Weights of a small transformer language model.
Size: 16 layers, width 512, 4 heads of 64, MLP 1792 GELU, 56.2M parameters.
Architecture: LayerNorm before each block, learned positions, no biases in attention or MLP, tied embeddings.
Training: a variant of Adam for these matrices, 791M tokens, 6032 steps.
Each number is 128 + 32 x the weight over its row's rms, rounded and kept within 0 to 255. Layers, rows and columns count from 0. Numbers have three digits each. The size before them is the row's rms in percent of the matrix's.

# layer 9 MLP down, 512x1792, rms 0.0343, rows 350-375, columns 0-255
102:094067096139091152115115118084089118159093137105169168109143168100140110165143125127131133109103140136122099165225085103176111116131089144152142107146122121114168143147159161117099192135193071125133155129126108153133147139111114216161146095139176122112155152103141145154180099151166072137160119109179092149140121127122096108095132140114107113109104086044111162095103025117091161112104172173103099164075134086114115081129078133127118105138126106106163056235088181079186108098139180154157113148138156121128204147099176117152154176149143126074101109165145111149162193141153158115150097132137118143168180160136137110113122090152124101128118162145116135107103123181118146160118138146138087217168139121079105152123144117112176108156152158150152101118121187120152096131118158
106:134094105118108106114139122137148101134193125166145093105151114100103097095133096134170091088131122100122121166116125112150179158122129167117171135071178126100107131109076142159137146132150143014138174093123159118118136121109086090163104115097095094008123116158115134124110077123156124104155130095127077150118109081098070116121175071063074161168145120125153147133119095115206104106169165101160108137139141155090140105167153143149095165149122114136128140152117141117148141192135097103215131103166183109132134058145127145108107152111080069138132162116128172157165143118129159057168086150177145102172122103130097157187094145120136136102079113124153140132138167080119166138113139132126110160153174119081123123150069142126122138065111126108079152076105069092100138123172114
106:125115110148168151101151102111134136151110083128187211142134143074134097114108084146111185126146118095103125138110163151128095132058126147075075088156135149161111166141149147180136237120065196084143099156096116122161104143161158131102181087121093112061153095054161108119189125126160107095092096245095091105056119123081125101140135130115136097129096126178142170060195116141101153189149147090116099129152181106184105134145141120100115139153064107117153067124128170123174186122118104176217125102144109091106075119089175115102117106102135085133154113131105160121164116139131111156079090108103200087140163129072155106130159151167138140108174149075128157121160195108150070125143169167130137127094168107096175116147134117139111082142112183119098095188131138087084136145115161
102:089091129111100110115158106110113101151090128107150074145115109197154097161123115086081131134114093124095132115145115103065167073127146115173139131109124190070072166171112132092095162205109153088133148162105134128113087082123116113173120104164046168080131193127160125133085131122044102104096138150112125166116182101173075086126113181213106132127109115196137133104077120157160153162135169120106160115131130135120162092125174125127133134123122170142104096088108103129117131166092078141149103090152137130103167126212102149130124105069144105121102099134096080170144082146110108133076143068124134065093118125172099119113121098138117160137121111109121110095136118086111186147146067122097126097173148149183200126109135151124156054126133164084104100112131118097146119117113136
106:057116123137171138124139136143148070110117113160132123093228119123166144192127141103115130097106141137161181105111167074088113205109074132198180124121213209123157155087201102087097105132111164124143072172133133124052140142100080129136140104154108174052155161118184148152116151161072120170070141141159107141077082079119128123166165198070116080147118150131140184180078125062134099093141084124109110159056138190113181147152105179109165116127133112143129116176150145113067110103122118098076093098188173105099120195118126107098094188102127118177107141095155145169141160120122121100159114119144145100168101130164121122129091133127147152126086131119146075071106127044095125179146066183164134064114108131144139148097203111127120156087071116255134162086151110123124139099154075
098:130117132066149156178155088100093077118122137071132143120060135132160115080155153148060135129185182154135118128126117161118160125105107120143113154150089139158105141077158181092151092146172135139216151110116101139137136156115169161141110125106130143150107110146129140116130125193195105088093151176098143127049125062087036158161113151109116094131182132141108165143181173159141119111124113131069159092106133156116125097215094109119188135082158133138182121133100177115082121166118106133191147152146129087118172112100161119122162163124128094140084106140098093148113097138080118118060140084165168155141131146126123190109153174111131140167108130146162160138183105132102141144054143150165069139128154144136179130111103126142166161162079174166118152082088140099151126111122098
095:216116081181113134126063141126119158178104133137142101115150133074170153138132166141149172070120172151140105117147135102146136126131169102145187155192166171117148106155112182113152100154121130124127120122183190144125107190109177163077143098124161160141150123163169078159105129124056124073129177166205095081128109195079178137092143125103170156173038119091111103130129111127095131160122116133119147189109101133173122104109098138120140138055123168114130138180147143096107113153159135129129143144096138121162127138135131163182144107101144124138083179143176123144128056125138139255078141123107139118136130184160137097167173146143144115160142140106149153185167172174155103120102183111060113103138212119163084161163103129143181085157082134117165148107123101118145130165098100
101:128102144090251140158134116167131122154127161084152049170103117108118132087144196150090137091132104137145132126072117066122137136090131125108122095088150076175157106150098150178144078123128060101149143127102124178135140126062073171096140141089132155154142122072084173118115104169052079126128148157168175122150106130156128127118199100191161118113111081074110117065142129122097054122147144144175164134121169190039113095075120123132133100087132132164104164125058075175149109113112125123122152138108149113069117102155123161145152175112105135154127107100132194149112096138112098098200136118156166149144122087187168136159174127107123121151169139131153143090169139076133139116128126103097146146171136129127071103121023158160087070138039061084109101105131135187139131098143128
108:170117122113150123122103135168161187138100151156129050178150070181161129121137145200148070144196152177146166069066156067137049051136158149113130116167116161152172158155150150120112109127177075116166112111154157121078124092149134141128110052132126099243105150148140192176128122163121128114090116137137168142168144125106078191133136157166116095149112133154093144177115115107144078156107135133183151114126125150152091150155121172105215093188117093168129114106116125177093106104143150144132168115128165114195137133101126124210110084128132169148115163140132148110102160151089112138181121134127116122154126087171160000118097076159131110107119139125133152142125102092165118166110108172155131081144137115149126143137113107096088068087128167136158161111135126063105166088119109
100:082127150163118064132195131140158111110122091105206155105128140094108125103129154094138223134120066108168146118138096122107180080124077165064121140195113126101129169132140084128127140089157153116116106100122141100131106210094153121149213104136132166107175149135225172106090137137114131115174092181144147103148159117164089139145079122137149106115136099148195068078187125147099156182055218091151113169069121078197123117092128121092084128129169103152114102124063091151205165109136098183119110150142115134087108153127098144125150116164127096098166121120104128151142090120105157091144126119101127108172161109160101112084167098112056145098122119072127123075078163073167183156103090084171091143141124147092144139130123125111092152077152177128136145133167154102110127125133162
101:109147128168113183120192169149118096068115176180141025143119099107138128114104167114158127132100089100154149121148114099101110030119113110156127172138092171131088142088093143169158106110094164098255067108089118145093138123129073186178113139147115123075119105110111133193074119101147125094131093126172172114146159112094115132135109139129095123105085120145106111134167140152157160132123142128179072155126134134144145128133064125081115173051133117100096088200135162108141163171129103132108173123108094159135113080115076135123151130182149084157122107130104162170186147119119156140124119113138119173121137096138173131153147091172156080137117119099153079121163117126149142113118139147111149154193131109162160118119109142158134106123062054170146171151078170141163140145091132
091:087112097151123078123124093125097098177115136167167130168073126124131180162131097082057103093039125156119149177123098106115163122141080083093092141144138172079130127149140097125118132112114147111137127214093134182195148120167095161113118070095143156153149139112163198155163110049147087095180076177132136167147176088135134100120178152092091165123121102118174042101134100109107051162090094171167129144190148131126139138119173149126159132111105126114117112113137132124172145112032147128144166190132106131095163168163079118062137131142116139112120090142183086167110102130149119127153168100142136134127105138163095157164110168115165106123110150141082109113174113093100255105204166133111151098113089151138170116100108170123130147083116129047140138146080108088081154107124161
104:086102117159124121103147132100121063108130182116043229106120110192163164134134180132160120134114170159147062108097169123139145137114203169128117128138180163086141106177132146121139148156147117107140143118151137128123146158160038132087143137107156091139129122102136157153172074144191097144119150124044140098143152093159122096122099090125150103123148148115104132094182119144131125086111114103121112119101178111184122108115105139094145087143178068082022095142064133157084118097113126116136126157129116148126153074094148174136106128145145163142074068176151099105158110127050178174121112140080094115174136114107158090158124089072090203148088129139069150129102100118108140111109138094143147173154139178103119146068224079059070148201142206191146137104138188164150129149094066
102:199090121171076096159073115112167149137128154046149118101087157106142052171105145192130160130150163130104118123158169117097123144138106079164114087147035183151139169128103118146193097135082156139200134090085089092128093143126138161085163108145144182099125122140074052156109112171192125219021154125090144120175120089143123129145148156164177160138115111201050144178121110142162077124125172139074178110096117120210095163071173097159153130158135131144140164119137130129137149149147099175094120147107175092115119146119169093100152132105073126075162158127121086130141136152139174130105161148182100103103144097084076092107104104087126094087135141082115118098094102181148212142151118113079144075135110093149098115136174177138147125125133164138143129168127100144117120117140146
102:174135143134097173131151146087172113168184073089117149205153115163115177150176069122134079128147179135109115128140107145164131151144185052141154128080157150112130130154127155147146146120150129149145104120111134159132099132143099135076136132138160181166082101125141155125157129093098110158129102084136136139158175089112076096183073093129183205156113127165112147154157099102154139138052110116100115176161106143166142131147096052163123114107141208138128136105157102054134133105139105125081101127109122145082121121121154139161120112105154136161133178129164202130122141116169097131113143114126114139129108173120063146123130141075136089146148115162105139176050166144152136072103157192046176145148102138156151132121124134121084123150157198122115139082137101190136093146176113
066:091128094086114126255159098141168092114164122101130134095167118062099079115066090130074130128168150153132125112133106099116105160088128172163144079158121139216115130125092081091086116135153104093138151169160118182119054128137165067131145124157141096146102093097185053157165158130144129107116094188160107126117076188132106102166142132126092120139135091136113142103178173115139206138129113120135139144182106139170124125154123073120130131088125146178115101135098131108118154116158152159125136140128130126170118111112166139088174077134141127184182106120143160114124067164138123116174110163120166133063188156089126067093195118157124099104108127144128139133139124106094072077128145143110130161153138160149086155105112165120155105177174167151127096070083109170181117186164186
094:138103125133145117130154085143174046086102173176111002159086102147065109138120132136103064116152137158085099114132085110170160143114119132146113114143106065132138109169159105132170120131116115163096110098132092092088093191130065096114128072176143133182157142083156159097081086136120151146151120067111123108118142125157057118129097101188196112150129137104141132127101130129150188156126155148091117159107081124098077122154127137124193071074117138147110149118150137175123128138173120155066169116115156120201195148099137113088120124100091150131116114136172134113114195104147080150184111168123117131157136148088132109145117128110103129124146150113100144181047079153131119125062158092088154119136127135184119149098131114121138149150104129182113111115136124166077158114092151
101:115121085161132201128109096156142144216093157208189069120127154129106145181116142154143070094083107099111125150136122190107136185097153147075133151082132188120063167104178205153151120110099116102153113073111142081092109152153108134106117128081140138105093123161151101199116160153118152094048122113102161126119126082107100096127129116139138122113086142177174167169154146093116130148190097084101083074121115156095157128123122185114172075138097159075193135141074154093109206086070107136158113103157101085169102138082112101106081090149121145142082159179094129134100164150141143117092175133161205151089187107179135160127125087108164173125124162117140171124112142171149094118074142131163135107150209092111101158131169142143162089132152140128141138187117161128110152108111133
095:053144150133154125154173151129050129151126128140132202124113076212160183118119101143126063109106171125123138135163171148089081131095130118095060120183205119159165033127173123125081100057131155139173139123108077118090128100126098155089144143162164085199098117110085142104087122130115103084138108139089109119097183139156147143092093204041132167142096163155145087118178130148126060114158089098142121139174101071086176112083140117143104104076145153116135162072094100143097174093116116099173163131135134128140144091108089100095149100121146126160156099117136153100118106159113107137109097114115135147126169099208129138123103166079020104090130100080132209215135202170127092122114118144041116079091148133129164133101156106133138182110061074066123085088091126117151140162107145
095:128117157107161133125176197153185102126139169114136128088062172089116157190109123179166171045183087133170099075130085172124114149161136098108159154111154063145095099101127064183114106114117082088146148094088073076155141119125131163074190140071116075075101117154148190077182056098142147111098175095061110106163149146131120126067081112157098179087183054157082156114157100163119130112081095090147054134059149125106132078170125143121147075141054130160129158197091104111086120110140139150066104166110123114169148124073076084190162132126118124151158162132105128165109115143072149154141119118070148104135125130151116139146098107108102154107118137119121152125152123145189147080162114144152133134139150134075136103139073159138060090093100135133138068094121138123099136104158066
105:104092144137168111128141191109153111111089209141113075186101109107109088150136158101143103155120087088128153102130141143087117062141097088135109114093151156152143121106088124154129120138072099160153112166090109145144111139159084178153113105099153109152074124100129192120117127180109127141080110188147107112098123056150146089126133082131067167174123110129181153169058101107117154157127172143140139102137194112116087107119102111153198078128139114012144092151148175053128134156103109072098105116121106191125161200092153112149074130119098113152098088163167127123159115133093133125078160117112087158130147127149149113130119111072156095167183109101060173103093109101141093114099109104152112191118057143144155164122146121143135182105145132125141099204038078119116114085166122
101:121130130085150141127130107116122107217167124132153138189191139109157131076156135153155105131161149100097115107114191104172167072129135104144081136119133066119123113152159164100110193102093146159102146106174158154120103163108156146116109124117098172039161138133106085138151098137137093194051101205136118120089121161065083181129105087161117103110083125096147149070137142114108169142162152169145092109109116078222068098106096108198130147155121168066116056105151139082112109121173131120138177146084084139122093113147137157131104196184103148141134159146096112141142116163112148120122095160175152125111108105103113112189129140129139108153164127119129110091107157138152106137142113103123142047142099120116144177166147135098175133103146079100145132167153130151089130121132169
099:194097162143115127124131124193148099117117149126121000139088073160017143123104145149152162101168104114110177083130092128124176099111133159164102149152192144131117138111114098071139157113178121113108091190104144156099093107141127085200059101204124182124122124115204161124138124121116132118025130137084166120136196138157109144133094166088176127140138096147139034140137084122109168096147110100112095112062141169121171169139101066083120141101151101141029119077059129138075099187111105121164083127148122156123096154212107115140102127112133142129108154077084156111099117113108109255108176095100123139181130125106138128139125128157070100109161110160133160136128122109144149158093164129175139147174101115184121135154104094097129208119146145064203134098130068146122138093097102
102:079133160110133190130114164084119132172090161085149190159103114123106113133108070162114133111146135124107149132155193137155158121144120146172137111100072148097145122066083130119156093131147148157095079108108119128138089094127152123161149139113127119166141107145153141109121137110100198138070108150104187120139124150115063163098093121095073099149129153059120121135099137142141148081081145153115151127141095094170148118116104151107114115142162138155095187020177129075155140144133104131112117137098142151112145160122117144131106088120091125147137115137157170128105132116143157124191127173156153161154070128135062171136096077107148111159111134117160102061196131155140124144112048173080134121113061099167147118096095135113164105138113197104127126127122100125130108133164087
109:166118172163092137134144145131182175075167121081154028111105126100119088117155150093161106102146105176106114164155103106159158056087145152154092121086070148127116104134132062116148049111239130133151146101069142145146083127117138140166113133103111167083149159127083167120117089119133179107165117097182121135141122145140181123157091054091107084163134234158132142157179164102095137150141143124126130140110170120107125155155129114098097149157116086100138158108174066109130095149128114134134168098166139132108133134206114114085127144137140116131131193100141145130138076070202142149200151149142124118070107122135090122119124141186086115121072107167132106139000148168108143119143121091173159122120094115141103117141142149082087147128092137091124134089169122148150115128167128
099:113129134134064184145117127131186088150135116160159203126103134129185119108135151098170108151143202095074147134158125081126113093157117105093153114125176158128130123130118105140119182124139153034119124115108091093115115145135161122118105075112076124131117126163135155076089089131039153085142078154085158082189101093133164092132084158113052175124128081076093156186123126173079173110131076124092116139100115157136158086110128166124101140129157119158227114110109116109127170154113162120169093111144094104082130138159125139112118165112142143133054106137166057163115148175147195141147101140133109134063150138092121081108124136111158126221154145120137137114214110133135194151169099159131126077110156122156084145144094133143190141151096064138146210167145030138128134124162163